config.toml
n_head = 3
attn_scale = 0.177
init_std_qkv = 0.0478
dataset = "wikipedia_en"
Each number is 128 + 32 x the weight over its row's rms, rounded and kept within 0 to 255. Layers, rows and columns count from 0. Numbers have three digits each. The size before them is the row's rms in percent of the matrix's.

# layer 7 MLP up, 384x96, rms 0.205, rows 126-270, columns 0-95
101:118147187121094123143155116135178129112145113156146079157124121179107134146164166169165119182074114156082201138108198080098148071153116125140135201159119078127132094097112160082160100158074154158148097183153117178158149101110118143098110155134133164154131168151113124129104150113127048166
094:067086108090112190143160031078106141134099157187121168109158110115121130152128094163164098143135151123175136144082164169185104136184145091179164155082146121108095109155156086116110119168138115122177139139137198142141123123115110140081108153061136094100171094134161147124156142144156104085
094:128213117100094150088127108079161081167110145079119092147107192153122196146122170167165099085146096162184110122142109160072146117189109156150166132124123110140126104080114119199106082143156092118098195136110097169129110151180103143095138128090114096110132126143112123152146147129185081099
103:144150127113101156080111103105098132109157161140096159161087045196113118090175148087132088122113181124107136197193121160176117131148104129106141141085136116066118117138120106108092114083123058183168098083181092140139142116154099110132126134223097154155135137146097142097130140088160146129
095:114149143124168102128136179116132131102110102117114137040169104103122122114128179112120157102109133114051102146159145114135128141138075077175206155118050144179089134143029085135103131168140183135128195128171137132139156121114132119116055120121072129114121150089159167111121104160140139136
091:156131069170080106098126161127126121163168110129138142138155106204094098124142127088119097113104134084128121105164125187131091156094073082085094155162154103139183158134154040130230103081099130111144114135137107100137125066081155103184163156127091098138117116116111120141140084141081130110
100:108159143150125159159106183095077157127126141096076138148159173128132161125213106158114177177131141110173123197116122139116093094134099161156148128171132085106163127123079112137164138100170139093163111128110112091120134102095139071164160093089130157118102163185119163139135237116148070147
090:110105159157110055091131198176104173115066154159070111124104100213091099147177114105139174152144089132108106111162110148122075164187192115122149124118112163126133135115140171156107119124094120159071137111062078126159168098164124150074131123115124167149145091065143124150132140129115127129
093:121116153158074142103118093135151104065146170173080098106167089153120195154112142116121063075124138143189168065127131134129105113098117129098090130137139102085139127143168127163116128076144106162208084133080162125147126137163116122129094127147046075134212099152111135098107124122141177124
085:106091114135090127079112140096127111163094114156168124138152130109070188119161082128122189130169148130138115083112103110173083146176134178105124106143112096183129121074107135084150123108224151164167063076133114139120126092127085186153105097082137145185087131125155166073104100147139097113
099:112045144154110132073137144100150151111100086140134114100109169126137086145077217161140157134156073166134188114157153137111100149152085130180123165144146126111117138141136173109162155089174121086118087122154090200112150125133090155123117126101172065101110139136191138182177147156131184100
093:101086182125184117145069087121156139079163168135103089120147083103131109193116098155088122184112180145092079126158108164120138118134137075112164127122165139095129193084097085159129114118072145126126128173149121114110177132118100158166154120056134106136129125120145164075056083188144138146
100:155122064140165150165109041116137162131072149121131144154145176135153116107161144094124138146130165146173094121095112176116168124127102172182116111114083168092111160156148130059119174120155148067133171044109091151117167083132051100150101140155139127104146099116094117144064099113129148106
098:133157096122136123055095142091167139150136121119147155076120114127166108143160089181114165105086168106099099117101083099159150146145092110101141196014061128168119085131085133126127122136105151162083163108134145136126133101166181075105092105196129067117105146119104136170128098144131117166
092:112062147072156107112084093129100105135128138140125108119169167097164140198159172130142153184211040106185124185113110129111123157041164128191154168107185139156087123124125150116110139148106135072144101116138167153127160074157133142126129134104136144157145144139143127148124182160103108118
100:181132119131094159111138123143125147120068150130092191179106081062119150175108087098170155211088091151155115110094141139108147168111135164152112209065187138180122126100096122176130116094146103157166167120091120172122106142063122106151093119130178130092166120138157173151134136120150137122
088:087069145175105081134119099119115149087117109114156101099063104125114130223128158115105162143137066132112137119146113060122143135131083187141107164153106177160134135099061159107121083139121060129197172138125159101160098096137096126154181149121106130130117196116148112182154099129149168127
105:130157094132130107064143119137114213141208112103086145171147138232113097100105131109161155096069093119172149152076183158103107123092128152082102101138173124147151126151150079114078133109118103152126109127127092110109121109114147105126129129167166152127047166173079111112114134119116112074
108:104138138112168158077123130142123125069091107169148086123177128152136179104129089141173138123128196105101122133094071140092127201137130183113148136079149164151122109069082101138088152077180180149154139052121129161108147152109125124109126110168139120204158076164065122099122122109153116096
097:152094162171180128128093198109073161166190136142159065094074116154184102117116116129133109135169102156133152116189164089122175123149106090155144107108096074093101155128164106121111122106158129133104108192092110127107106117109088167160140151137031181140126117136182157168159120164132135133
103:110121112196066125130089124108130147091185126082126124165131082116095148104164178124129106128152159107143129061123090125181152127090113135145123164145133094042112126114167139058168204142108116148162137155108182079128139087075082145082183110136075140141117122168167110130101126143115169161
097:141199126147131130078192150135094120122153127119060146116188196113141135155153116152117131094145116086113112131158131093170156107141092173204147059078098170081120189132128133086133124126198151151156119126145135186140101116144065137156087127158105120118133154153094062120105125126073116098
098:044105122126173144093142141159082157139146149135130134148089161136097068143148141113080093203141106163061110140116118086150077159132105187098145147188139158115115137104112111130112082128160192159157099155093038110182126097108094085162109132103112142157093096089136103100154140096151103116
106:145154131110190144138133117164133138120144073181131116080115174134093098144085068109110065137158142097124115119124116156123169152125126110124163094070114080150169115170093161144129068142060121142125148133065175171097137115118118100112101170161067174108169113153118102110084218110159154172
104:113108104112066088141143091112133137105126089123094228197133148138093158129140143148114090146121154138097187101096112110116188167121104154135117109125096130130116067103168155145140054127167146109125059206167143133128160100123154091164093118161138172128150066082135062125149114098149115144
096:101083185099130133158162165158087102114157115103142115108093127133166115128102184082163084102093197130165131133101120088093134109147150117155117128101091115116176058188097181189136100110118135134076146148143113111076071166050188065145142154170096114127105129127125107128142176158123139133
094:174137141083133149069148170135063121096107156100113112176105115110183087112125131172105070108150161102113078160131115164113098139075120054146105187104130183136168094110139161130200160148117112102107111129179122129117104129189177115157094176150074110079101130115116158130073126113151143085
107:097136090163177095178147165101119160178153091114103130157135196120131148084139120144177117160133165124110116149139180142129153127114121185115120127119131136126126096133173093062120121151051064144092091146138165133123102125111117161135104138155138160144115083180166085181111027163204131111
099:105125077074101108108097088172142136081169164151098087134133208099122169125133113150122147124140116169103078151113135146105172140168163084102097091117154143213110135097157147061117174135129132146102132112158120115086150153148134157124054116101096063162168153139149137088108126110065185167
107:172178140141194120142164157088135153088143060121069164141120075106131125176112152137152154109156159174127108092104131083143077157120136129161189174170159107125188070142103141143159077122168057111143123140092127149133129158116131140126093172085136132169103162118137156141064168107105183089
092:153144123123171144094137144131111188075140147080084115126142141141100107165094107079129150120213078101214066127121121092141154051116080102125147094152130136150069144079086114144139115159112120109066148125160104120134156068186107123129133161120108155086139141165085163129079153147118084123
111:168175148105140127200103062139110155084126112117149097148158137179102117175136086111128138138099135141122136095147035168185108123101118169060116113138170139131131174163087147132067127091104117117088116063140115145133119123164097183172148111170189119109123091173092154126153147152077088119
098:075122146113123039087126136136110124087180143142075149200139113161141151091127102106146107143055161148130159124198129143093113120098187162144088064132146197138156104118161096114135090162166087169203110141086082147129122083098094128124109140111109128096111139122116126115159115078120171147
095:053147170104141125133105126063105145148080154139092113145114117164212135174109219099119144089101091107199112111159045113080131141092133123151094177193109111131155126182141128191100148105123158089150116131107115148129127136134101110141089146152113119118105105110168132152119056144143129105
097:134160138168133128111128145157158098126129110204192146077149137132156153121165119133095066115131117075102143139107066134133074156161149132152144127151182131163152119120170148185136127076080108108106125159169204064184089120113112123101200100182154175125126195132149102117129142122161116092
090:183099146133102180102145164090094192152124130173169092132115117146093152191162100098150177118144115136147158156101106182199116088123101122140116137078137111207126091105094162156099099146158164197138143089146139124106155135062136149096152163116145130099113076176139168116080105098079146111
101:187124105080114122127098160065112147150166169092225101127119151075154122129096148097185110130055126124139135128148134156154147159078105146158147144117103122139145101159150101093135141100165092112090127075082111161080120104100100112180095091090115093087156112172143125195081180159140119091
121:170087084135170158161150135118108199158039065134185069118090164115134087102126113131143170112160120122208133104095066144138113138113096134157119129133146101123111185135123155132104107162131145113091133117138119067187169114101093113166157121111185132166176101170113109137091135166159107166
104:114148141106183096097138166155126080133129077121176125146163168109154145136111115096095047078159128141112101052145167089127162152105141168127138149087112104135146110126132122148107127162095132074145166127178159195122120095106098126162122193086115083132087119196177084098094156124161194153
112:161126143162130216183134112110098119132171146132124117094172114147165123169153110094132176114152193113144110137166109083123162157118157125079125182106105132158129181087097125109126157132108180150154175126136088097082164196080138185139134133155038072148128092098150103111161169125132088127
102:148128126092148116171121141153104131153090134147146172098073116112121198122060111163092121127069094100073179169129140053184176158148171139139059063105117177184112137162115062117123114106123143150135133073112167111116120135139116166116063155106137080128163161098126157123140105141117154110
097:098102118156165147171059141169111138167128101134164147078137109184122101096217144117117090163139128138163069172146164121089152101142151107090133140111159046090157104131169143108119099167095138167154198072119130109086081142128141113109146153105086068135120131129151111109088105067157102119
094:149144180090110145122157129118123101088183128062152129203132142045187118126144123133157176123122130139143072113144133097149120140084171106100115104100108117098095140147192139100050087170073117135109126078128085144148136142160150149068109163098122104177131174123138196117072120098153121136
103:123136076156171091114152102102075112097152132134103157119123133121139129122148120076133093143071136106124118131178146174132170123123093130133115106205190079089086137141112136095176150135105191157149131135032170141136162124186125127197124160156161092099089120150093169137090208131096124149
097:126119142103142114066156122144124139143130168178127099097108107137145128141129216181168147135137100062145119124143090138191184160131156135111169126066109102155097136078166118085128163057187177107100114166123110129177100145122135149137108106152103146119131160066107062162064143112176117161
090:150181080114183132149106111142092139185117175151113128151155107147133106070126088150102139134109153051167141142123129110101131081172100159122172133096204117125067163139143124114118083117060167108077121158086125153193181124151131127068173184110086133121120156122160115085084129096153111140
102:158146077095090139148118154156143151104164107149119175067132144128089141108084109127130145156127092071133086179149174159200128092161123055135116070155101060133136149156100171146158132116129111146138105142172130165124072187121178175096098141116152097096136153128180135145068107137079073133
105:160184168130093099174103172136205171161100067110164153120101108101167101110143113116130154075107123126107091118149126125114077125122126127129123138163078152134166193102136129128133132126112113152165153088135140125110084115136119163128115167195072124120087047175112166176091097125079054176
090:085163152164102140128125114101113110131122171076116175123103060098149079135083156159112113109147164136144138127082162149187117149117122111108069107141098223086153176125185116105107149092108150076153129136129105143118132128145088189171156119121105137069158111123222096146066159123156114111
106:127059118176172144143134120152115092158209067113138111178091162081123101143088131090127152177041123111119149108136121161083159093126183114107183124145132112082144129158073107117136117142095104138186117126110116115137102084184091099166086091130110068183116118073106132107119113118131114087
093:121106123121159105109125136124159176072148085091114105177154135099108109037125132193117120132182135077148178086080134105134134108077090105067125080181157149136139158147102178116139169096114121120089145154128183124122091131126097128087162152129083180161177119170106160098125163095177080105
096:148101170104132182179134125078130091168088097151154088148081090191114122079163112131095122162101087131179154155125135167133085150109137144175121160190140151070072156125138153154150161126134131113098188133196156112125138151108166132134147150114132117113079145088110081096111038133097164086
100:253117126159150160138135145087105115092130103072110122140090095182097115123118099165147111167096097106079122163100098103124142174111147112064071179121139168117081148078113110116110131136146147129093153136101138144149121180121110088154164118124121074083140143189150092186108178126165118168
113:104129157128146148146086071144152034085121154073151065147120093155076118124046177177130125133101121081143109161131155122173097109151127166137145116141082062072103097185160082078134182130092080114090138122137120158143154093128127099136140129107160138101075121162136139083134118110163132148
102:176169155091075089110158166126156138139067157152085168082104143103072125126175134156152156111152090151131149119109138108131150105114083162153165107071065215136177107105153147130165130136132124155185134141136112074142098153108210107130119139135142087129141149190112114074148103069098148121
093:094125149144156111144087108226129171133149177168163131084167096112155076098064179132123157086119131133179147127134147138146128099136137145205176181124129117138131083130143112152112108130165108098147155162142157048107141106176127131173085139181095162130075146104153183147108147147086164100
107:082149063105162154134123070140134172102108159168102179154154136093160174195176104099165158126176121139152143150135120140151095151114092148095120133082133106118103160157168145183172100095088124139151136101087109161112125077111187088187103113116105104107096131153172158200077121173097144163
098:169138174123123125060180152171172139110120099142102172105058126079178118132089160078174100140079119116116123141096139094067118143121195065168139149066140130143133085148111136135127155163105159122150164137075108170102128225159146084147137136125162132123109100145121150110141153087112098170
100:166137160156099125100084085121161164129124066132143136165186067118131129142155167081092171151093122078112121171171172090129174110167130147138138099111148076056122171141098163125149133131097126125098073115089117144117130083152093110124041088067141083115123095150058157110134152102116100120
099:125139105172132146090158187121176148184129106152178161104085103069071137119200173088149098098157169190121145092125113145126093127150166091127111114094126112084143105101143080039106105115100133145130152053162124136103078118169152100141102101084115111176135097153143147107103084163109139111
101:133087081162166073122147187134195149138165216126113171112103157166098145109145129163122134070073124161106095093110085123187071096134154180150123151177131185109119154138154094118142142122169103119092157086138115134131157073132148128132152162113151184089087114155131087097142163101081113150
103:123104126156066137127102101130147138096099119207101151113137106153139103144131108111129147132117100102109120128092091171171163145129153049127120078114110098112113149063068113076169153105151105125104109168081100116143141174098125109113074156145174125172129163035142208118105116113062165162
105:069127093193160065108126089067136105076114133149081156138159127145121055136151114145120144069121148145116147125115162160135058154136122098129109106112162122122110145148097162079153114120085075100068092156116137086207096170139147086121132129162094093095125147157086111175122119115074185138
093:113173163116159161103108129116132076149128109111128063116104162123101154103134149143165158082156063161122068153107052087152165147164115102116136100156151185128147124156117202064126126091165171153131105116162134061105144107075119119154149159126086159160128119112180157125111157186091180092
103:063146138083150141127151144092119111100111121074141081128145087105144076102131124092135146122111070120116140150129131079118108145081132099122180090095095146114129079120168192122168151175092135135067074148133101074164187171042081132110137110153171151188090115136152118135115133066125090115
085:123124174123189112137118163133100161126133170160131120114137134113145137094084134157085130097184112103179105098108105094105127150148158138131080106098115132124066086131221162117076113144174179100117153077124110085133199133083142204113117102170072069138166135152138133142178140164133172161
111:103107115119096141105090156177081108130099101126135121077136143092111152152117171212123111122158077091104173160135134184133118137184160158128176171160102117086126137125065123121085094112164171162160093160115184187089131174151091138098079139126188137109106132199110078140107092159129115154
098:106129032093167105177094159088168137222125164149152110114202094137153100156112053165118113146156192121130149138141149131145130132099114119092110124157137119124103143147230123115100116167117105148138106150130112106110152133152096168158130169125134072132153204119131125162136155136136164084
106:153094188143017121185145123079141134192149136134102150121112106158118107144095099102138133116132106156125123168165168105113141138135170115136167144119147159061084122135032175121139177077078137159106129090123103122167170123109156095170126125114140142099138147140135153119139142124026106114
109:141183143098133145205160132146116143123060197095115139081135134059085139047090072158098142170110159139131102087163164097117169114082112123143166100131141119089121127183145115141134135139086106108159124092120141137163129165131141122144139144115162213115100085167141136079069181129154105133
091:121149128115147141118145126231104141136115141102149151168150097135111191145204146135090106101109102115156131083189117147128146097112115188193115138132166151104130151177159132105065152174122131233129165136146117168144084144074093119150108155096147141062115073112116091138137150135125156116
099:087141145100133120142033096131133076122137113147147150158117148086124116105166111078160153144151096137104152144130153141142146137151114134120071098089094146107126137108094158089103167150137107235152158126056122094119120148072117155121110123059156099120151161134146135197157092127171205183
103:118116132136144065074131164082102184118183112133129068099081108079135166131157077139123095185144148104169111131097157098149125061120169096125114110109126090128163155102124118094162100135121146141103118178109192115080158132165094134089071143080131185142073122157113074099170066127131146160
102:131145148114148134124159171083110144170151119045129148076128074107121093169128162155107091181085185057164156124139082118113123119091120126119124145119142141145123108074164114123133207133084126183159174120130102122152155069192156081160071112133128123122180114142100098161159158150066121104
094:190132118092117098112114139173174106118205172165135151122105081074122165136128123123170157141176122170188200146118075134043133124109134112161130116104112165136127119108117162163133124138177136032150162131184115089171129092116126170115096106122147145138121129164163102169140172086090121121
100:141140135123205144095117179148125096177128076144129114211160119174090153108096123145126189148111137118097128142143178153133113139117115105170128143141159131119098157078094150135092145136122139045194123140118145159168161126118166080127172141095170121109050180138112079094191154104143166166
105:156112135136144099115129132145079111102156212164154108179167145152175144127134174182120172164158128113127071138097104083106172183127178098142092117121156108110105067114080186168125138126109116138166118169140115087116095092149127106073145176148128122078081199095167136137120193135168116104
107:103107113091050131099123109167125082125058139146100156180157088094168133179092144240129136141105123114147134117140101161108136191165116150178134157085139183155073147145112112118112104145051129079148132136083109162161157116186113133120147144143151066141129138100137113127129102105077114122
094:152092115181147112167151107087149100150188167130119133100102141168105122116096136148108094191127141129142033066161062109117161063104121093143112096110088165141175152096143078186168149123098145127109084117112103117129156103148126081178126073142112170115148124121149063118102091113176164119
088:113130120101125142192095104159077131159148160158113125169141105136116083130116139114123162186128105126143142055134112121043130177114097158130117133081090144134142069111142134141126074169093094144167130141142118138147079149105138119120090146137097198138188062106024172123116188147092136145
106:100141108137149123059111111100117142140164031074106109124124144125166128171112142159091118120059121128115103091170109165092122150134141106092199151136157155104139108129096133196115082131139049139084111176120133117108117113111055137144116123134126088156098098138074090141217122108164174128
101:075150080155093059088107189107106112195139086098165099126191164096087105112157153141105115136085103153092188163101130103133124180142124118100127120148159095154107133098108091115149166068071105132096160096105145146189174106147106073112124091189150112161145105149133094172115138151159120147
103:122124133150105134165115139111138148062172126095119146102120197075118142065147146139119170112077069124153152187143072104139138149082070146180090089108162157122078162136087095152141164112131180129076104104036147155162178150112108167114110118128143165109124092126147117175169084111132146117
117:111138149074158117069094091143153177053114069094093125050151131107076137135152127117106169121126097093163125147145112131137134152077112084106107172146131139094071170181104128113132137134190105118170088122154166111142089129095046105123163104136131105082147056148166135130119150107179144150
093:119159124099094180120136137135136104081174166168159142158117101145189142186167179111116100148134187097117050110134117114162125094165131216126110149163191161123081089104149138140115145146145112130155121080171105195106112118102065094143083199138159119144090116158136155108128108170148110139
102:041164089117123164162150064150065161181177095137113072085089095134097098159133097178163188086167083149163108137127115100140108113145118159112165121111148094094101156118144122088076129151118144164151129117107133164126095191158118112137156158152077136134136128143127169115102105151160194185
099:186082114171067131095152128136118162116110138115051145075138181109108086088148150149130151164145143106164153137110094095085113106135162126113071081108118137138133137108115114151122121145136086103177119113136121144128185223122164065089165077105171064130173165146145074158145113149181116132
095:059085119116112139116124125091084185109040122114078156068153111154115092122149144145077146166095110126125136103117111113200096163129131155105200132104162137112134100136125171127121073155139058171108106127091136109136158108084136172161102079155113188171083081161143125093120105137174136139
100:150114144086152175095149109172119088129112153045140129165165136131100086167079132166105138097115157078131152128117080168069129180105142135096163173162129151151177211114114119095120129170117163112093205191134077113138178095131150101119139117089122119091183141123088128132160102130127109085
092:084088120123106103125094117116110157162138115132139126163136105171115155138103171138108110145161167123125135087133151174166191130150126132112065096099165146128068120048138101154158089090132057109153080198120111067098110119156116084063086171107113185125099082141090121112102135103056111149
116:124170099176118114116116057111129127115166169128133138215125085116182089201143110139128101129167150131120081163102121063127117189134104137139152176120171092134176200121129108099130102134127122054139128135102210107095109142087115150116125170144129158155077155093120187141091141130143130094
097:123135101121105159110135105157133126053161054124131131136122124150065062094127137194102163092141166153095054109101115101155129102160088097154207140154093074154130130169113087132118163115164111159141099154143173135136109162076122146153155107111131115157099104210107148079176082102137141126
105:113169133125143115188118129158090175072079136105145129118159091174132140112147084116121084094192204125141150138154133189161133103090099164135169115092133166126162159131179165138135126152150106130130100124124155102112158070093086224195150108167105096132185156132148152110143064142109130145
099:144131146152144139073176151166115137141136091189122085158125127098111156100111123161095136166141127190147193109113134078135149132158093123157207146128126164162136143072154084069167126131217132085082123121147123142161186108105120158093126116057113113114102146148175112075114130117109069082
095:169156129127131149128158196079102108175152101097152103147067113105143169132197134073193140130156089101073089150121141131196150144123147177062115144127124132156091153119162157108123096107100114124130138124130166152123120132132119114141096101045132167156153163168124167143124232113165124163
091:144129209142069089138168170141084121170131126152120160154129151074112148133194159130182093051124139140193120100153096100159134148118111170119163102087160143150112127112116171114136074091123142118195119184125156084117094181115151131083179162183157137099091156152128136142168153114096104136
096:156079103135125160069149094137164073146112158170143137129147132111138155092128106124155164130177159102080120095079177175156060089119185121152189110120157118180144164153116072153136128218133155172074153169160157148103123117161156157116150129126188161115136106128148150145161177165165153135
107:167120146132130196174132133117081193103127134141168155165179159089036123122121096135085168167086105129138171122178122105156134129153182113109149097138075176185113092177131127173158176129076093084116110077137170137156105110147155128117124140125119158207087109116100134146148156168116124119
095:157127151185122151141095083165066153136181202159145128176149148161106149124100141158106111129131164140088078097157082132102142126207135103139081148175130108169103178138109165126139122157110122151161133136150076100158078104128174141047176151144112127165153090168115077153139098120085176151
091:169140179133128145184151092145075181120146149110126120116113206064123136078131161138062140117103157186202093135150138133093101137152136114116174110110146204167071139142161142134115158059149136169133128130137096175143139144106100099125128122145126063082153130088098085119136137159078142077
102:155164156155133114139131058104175213146073180087109049152141126157147107093093094109091152063122111132068117118119148122105130098164103130147178140159139165101165102086147143090118108107180193166152116170157079113106124113181149087108117095097158095111092105128100143126109137098125080125
094:131138091104177121138137089079075187143128107120059162207164185104190104113169131182087131161151126072100120137151079115119148154083137189122196136132149126139133154152163113134140148142145098144144132110148134165095119163158104107108166135157124109107150175195110120130084145071123194157
098:145143094131155097088130070093093135107161149122097162098157057117131186111151137092175129164101115167103100103167058150078082219090127098135125172148144155217133180164156132147114122109108166127084149052090140134123128100107114137123103132104134126126125105132099152131111112136105142051
085:098126126134097135082132109108146115159056127064132161086093106159157160119113108190117109150176084138165171148137112184109107155147095154082134124144147103105155171077163121179138172107088128117104112108097099118145165096154164128106188171127109078081099068118100127121150174210165117178
107:080087067103177173115112134109108099097128156105110096124147151134099105172125105165110162165142133089098119101151151170208137098181093133048135120107168161098145116113105141109155124090129151163156153097148154086127133178099114102133143110127128116127061104121164096116142077118026109054
097:078148106090118181117125079158147149124126076136147085156186131152114083104112069160130112102119099110095108086143164131117140124183081144158097166120189113111083112179186152087151163147076148059134184136161120150171120108159113132048113097118132123068130113110105139102093081140080128103
095:133134110125084093200093118102125094125146120182154081079094070189146121131119128142175096114147140181070134100175148099092160163144087067115135117069098156097095153104135124090128121124095106130209133153140157091103054105137143128123084123131130091128077149096170173137121134111077168161
091:133070128141090108218109143130105151132157115115068187159143116142114122130106157177164122151088106086151153168145147191198201125158124185181122095079140114085123094145151111187118081090109140109100112114167124126113099116111146124126075181118152148075107148115125167149138159126120075173
107:151194149147111194131161090150122148083166131139099106129125091070093185118135116164070123091106134140140151120078082061120154113125121085181112139100148118131165159144091104141049143080153126123159160110126160077125113126073116167135114084143070082170067085143160127130119069157120144116
103:125172127159130147087170115126117161099132103172126100061106092100099126150091155161138136136095159084094131149113094168208102126123089068121174111050170162128048158150139116121161148154132090167092159128115118114098105156108162078151133087063161129163128162152072096144140164115165087116
089:184085154155076102063164120142116083153152093138123148140140176131153149098154113182136132136114128132113123170147144049107125096170071179114181129110145121124070161110109145125137118184147104134108045137183079154092173173126104129145106171160148091125151063091129093178128116138128104086
099:142172101143087132146109092179072186102139072128088122126111155117107139134130099134082133162143128171097103098088093094126161132124155084117159088135041106130065145104150097103134140215128150143065135120140133098138139190125214102110122130061146109168118169105128179109134130142079142114
111:132097113104128114135151101166127124122186184193178137110096161192126139113093184123119138132140106053154126118053108136167115099142097152170088099130135185161130103155117137155150180096056127162110139174163115112073183160131157138138184103147088127149087167165104127089132162179152146119
112:177114144125117133151125121128158177169119093163112090167135069105106153110116083191117154105096169109164089117105151137181108133133148141175077087190132192168132136135140126163118097168108122143094123110100212121134198134083134131084078105139162166133119158172052154142128148123070162152
104:077167131135122191095139133066141151095167088067177119180148124144168157117179120159133095120150097132103139122125168143127103106146095130126172153125160102147119090125165112145124096057104120077135067124180163117099154194071103121130114148104151094158103166121130074083182141080091184157
097:147132110205130144119099112161129186168130167118117036127092154104164130100155130180097134113101119149143068133183087099116159129127110161178123177104114198160122097135136125080135112108078088148133164130128121135133136118190092155153175137088046063145116169178127119122147139090135167110
102:090187100129132150148110104091167130182129181143054086154178143131161095137162112140157174105149126088164165157161163090132125095139139121155147129167104039136142140098083054038112104152131117100111127167086181123169120180151111113134127093109149172145143132151135084117132087146133168125
092:179057150116153086159104142080153115153115192122099151097109109160116200111199181155092097152095100113172156132126077152075082127157109132112105066123150112096150120128191116117096148136098082155097104104153109083079163130139138121089130164111183111134117130153111198141112133161172150099
105:150148117143125126121074116134068180191147083144164124114143131138133162127158122076053162091138129150128162114080160185134140143152117224133132118118088067140169145115158113145116139134109139182059148156131138164135145172089166091177054148101174167141105142120087142115103130090146078129
099:121164107141124157174116109117114171164177100145114110134132137110132160080093187151123155100160129133139060151161103115124105208102114131157097138130179114113097142170116155134175182102132133054115129111196119104108104131094178146136123127166136123052073121082207127079118059137145110094
106:131107178135106194109121121074144145148135083141147186120110071126124124154084131107143170099097138119107195157133159132171170135172195135111050139128153142137122129131169166119237179145129134146164137134132152099149112158118069111159135123147176054135118134080166092109158139134172140103
098:148183107123175128084094147140145126100154134149089172098112112169121171204140195075138121091132113132119122161130069113140122115100158139142056127085206116119099153090141121147126142140105088142105148096161153159106137073115105156162138130062164105161126137166141114160115126161094168234
100:082160080133112131140172180109109110144114208151185131091153118128112136138089123183076120109078066145120150196115107163191181152150127128144145078098112156152106096152142133104020140101108122174065149110122111158130163159106158109162131078116095159139117148143108136143108125137088163139
102:156109154121174111094180069121097096117062086153206151104146147146158148123137100179140129133094113136139148125148089139132106112126129122116145101072145110063105173095116149180135106070172108099104158113124074188076155077145153157151121135147117152102166179103122176117144195182158176131
091:112135069068113109156096124127145059159158096115126152140119187155114156212164108146201078155137091106154128146101094121132096154156144152099085107105121098130210162117113126150107137092070104112060102188175121133148121132110200127118127066099138161134108157153138100148116157136107166123
092:087082117115079152149088126185131153092140122114067114099083174117173099102166087135090072036134103126132130102101101148155097149095102140152096128103147061112134121175127100143184089095145126099102113115091196144119162107153127055125145168097101133096117155110103182102146154156074142141
096:174120136152161116088140130147206150093117195119121108135164104177077156113164099148147091170114086101166130141050103171105073140122092119057119150141121148159147089181165144132162128088135155090128142102211116114154139149129105144127105176125111108068127115190128102152143162131113178086
089:142122111134136080128154157127068153123092108112113172146126110126151130122139101173060107124143090135119164082119147075112128121185141169114094166156119132186198117121141104092113087175135127159135186114167131189108140201138125145132146117104125152163197097070177146164082142202085162161
099:165133108109128128109092175097135170186119191181156126165152130137190167120119161119104106129135126173176132113052078172190149117062112134167144139091107183122116070129128116078094134120118148133150131145127133144058113130147128081161112101043110164173098145121150113099092081166118141102
111:097107080125163107129148143085150079156112147128147146111113137161112129153182116132114119104109186180096103153099111119149121056042178088195092066126045107108215183149109099109127115102095107131126114136143151111145123138100145120172128161074142126064103145131102141150124132143121186152
102:130151185157095118161088101149174136128091155168113126142186151093101093145134109167094118161090125125133151134150176154083118079144135130139171095116064168144112054139121118141190117119123131141146116149150157119127127145133145090145112137233075155111107222125102056118129098098167105168
093:134117151116084102205134074096139111126144162134078151073137106112120130131153132185150088105076122044133123091114121062168090112128100107126160122123120077111118080132146172187131149126152146097150147146134156134112119144154117119183034092108082149103174198110156118112082143156135182120
101:105121098101086169110104155112171131103167175087132120172082117131156120108096152135143116144125074092200181143111146159077149132122106081196092112078146104125082122147158097125088120171119110119069104088116130108129145145121099196168175127056129165138114144114120100156152058092155091068
100:129143150091140163168143080184120102123136135114063114144135085097118149158082111123193131148119141130142209112146156135080123115179117109108107122195104080165145086127124107187081127116208164139150127133114133185141125147088089104104155145169143115140118118081196115156132111188057142091
101:094193159143185121045139119101112078076135046151080102111151127117115091179071129098120099133148132134160130128106109136161110133115105106123179123116071137148143191174108182134155150104113063110096151124111147160109161115117097125120135181191117108164113127111086191168132127069132159133
111:112092141118115138120153157119049119088140175182128055151124149133140138088110154123116061117053127133102164123082131149150130116077126126125139063160142089163112120145155127115122132119189150099081135119124101160058132121111060182081079118157126174124129103144134082154103159099190096185
104:144136114117094183151192113180147130106129054052148137136074138097112076103152087136204142156141105098147142155140156161149060155172089150142127072104123147117130184103123125142088137138119090092105115084098109161122145086150125166182178107150171098170137099129118086081135160130114153175
100:135135081101106117048111227093097185153125144159189092141091115091154142068191119168128151136181090109118141180123120150126126094158132116134113141145122151125137043146115159135095158143128108110088130127171148142047156068191102086129154086134150129141125127106126132109136179138124147127
099:113135088100173142117097125106139155182106110096147127123064093126126100073111055108143141137121108094135149093129093195136098098165197111114113150097119141164167088096077152111196149097124165139133124097146142150128153112136112190178082192153158103082106085129154080124125060085106156165
112:118135151146103158157147105126142124116167166139126178111157140091159110159163096124096086156138194095066164144179179105149143146103163125144143112097156132117165103140091085137148173119089086095127147125124074117175063134125110117095208138138187088161195175193123092093133141141105170074
107:142126104093103086175066120151189121139121152168176065132122068190151125164125178145108130148107106123165091118068137114160191118157151132181123137119153160042138122105102132157145130115123164083149204171137120102130092143139152159156117136124104169117095171123130175087060143090155141115
105:100154144139156191103180089169187087117113129135143122087053151174117106149092142103086090170104134145177124134116128154150155158159178138083132142149100147083053110162117109140122166081139143135165194186132122093123125175138151120106143114109073206093124145128122087121111150172072102112
105:114136072122132148115074214164108129133140035159059119136129100087134129104153141138213126126103167157076140176131079146102099173112079088142141151084132141119142131192077099117143141145084096122066133110100122095134137104151135096130143114114161139171131137073114131109144120134164114053
105:191121149167169147107161080126095137153183110093060165131121131142117069102164150134159159101152123108097076105139085123104113166126090120094127084172126136125149080134144087140138121137129134061196144095110163181082111100132131176127114093163175073190155144097154140087130171167176105097
101:136129148204124126160123137085155126135086140108129198171101150141156153149064182106137145195115088089099118186115131141142114111176138122154097147159160122127089148099111127135057180124125136138067173144172168127116170131165111126151177077135110200149139122104152144161178105114156052126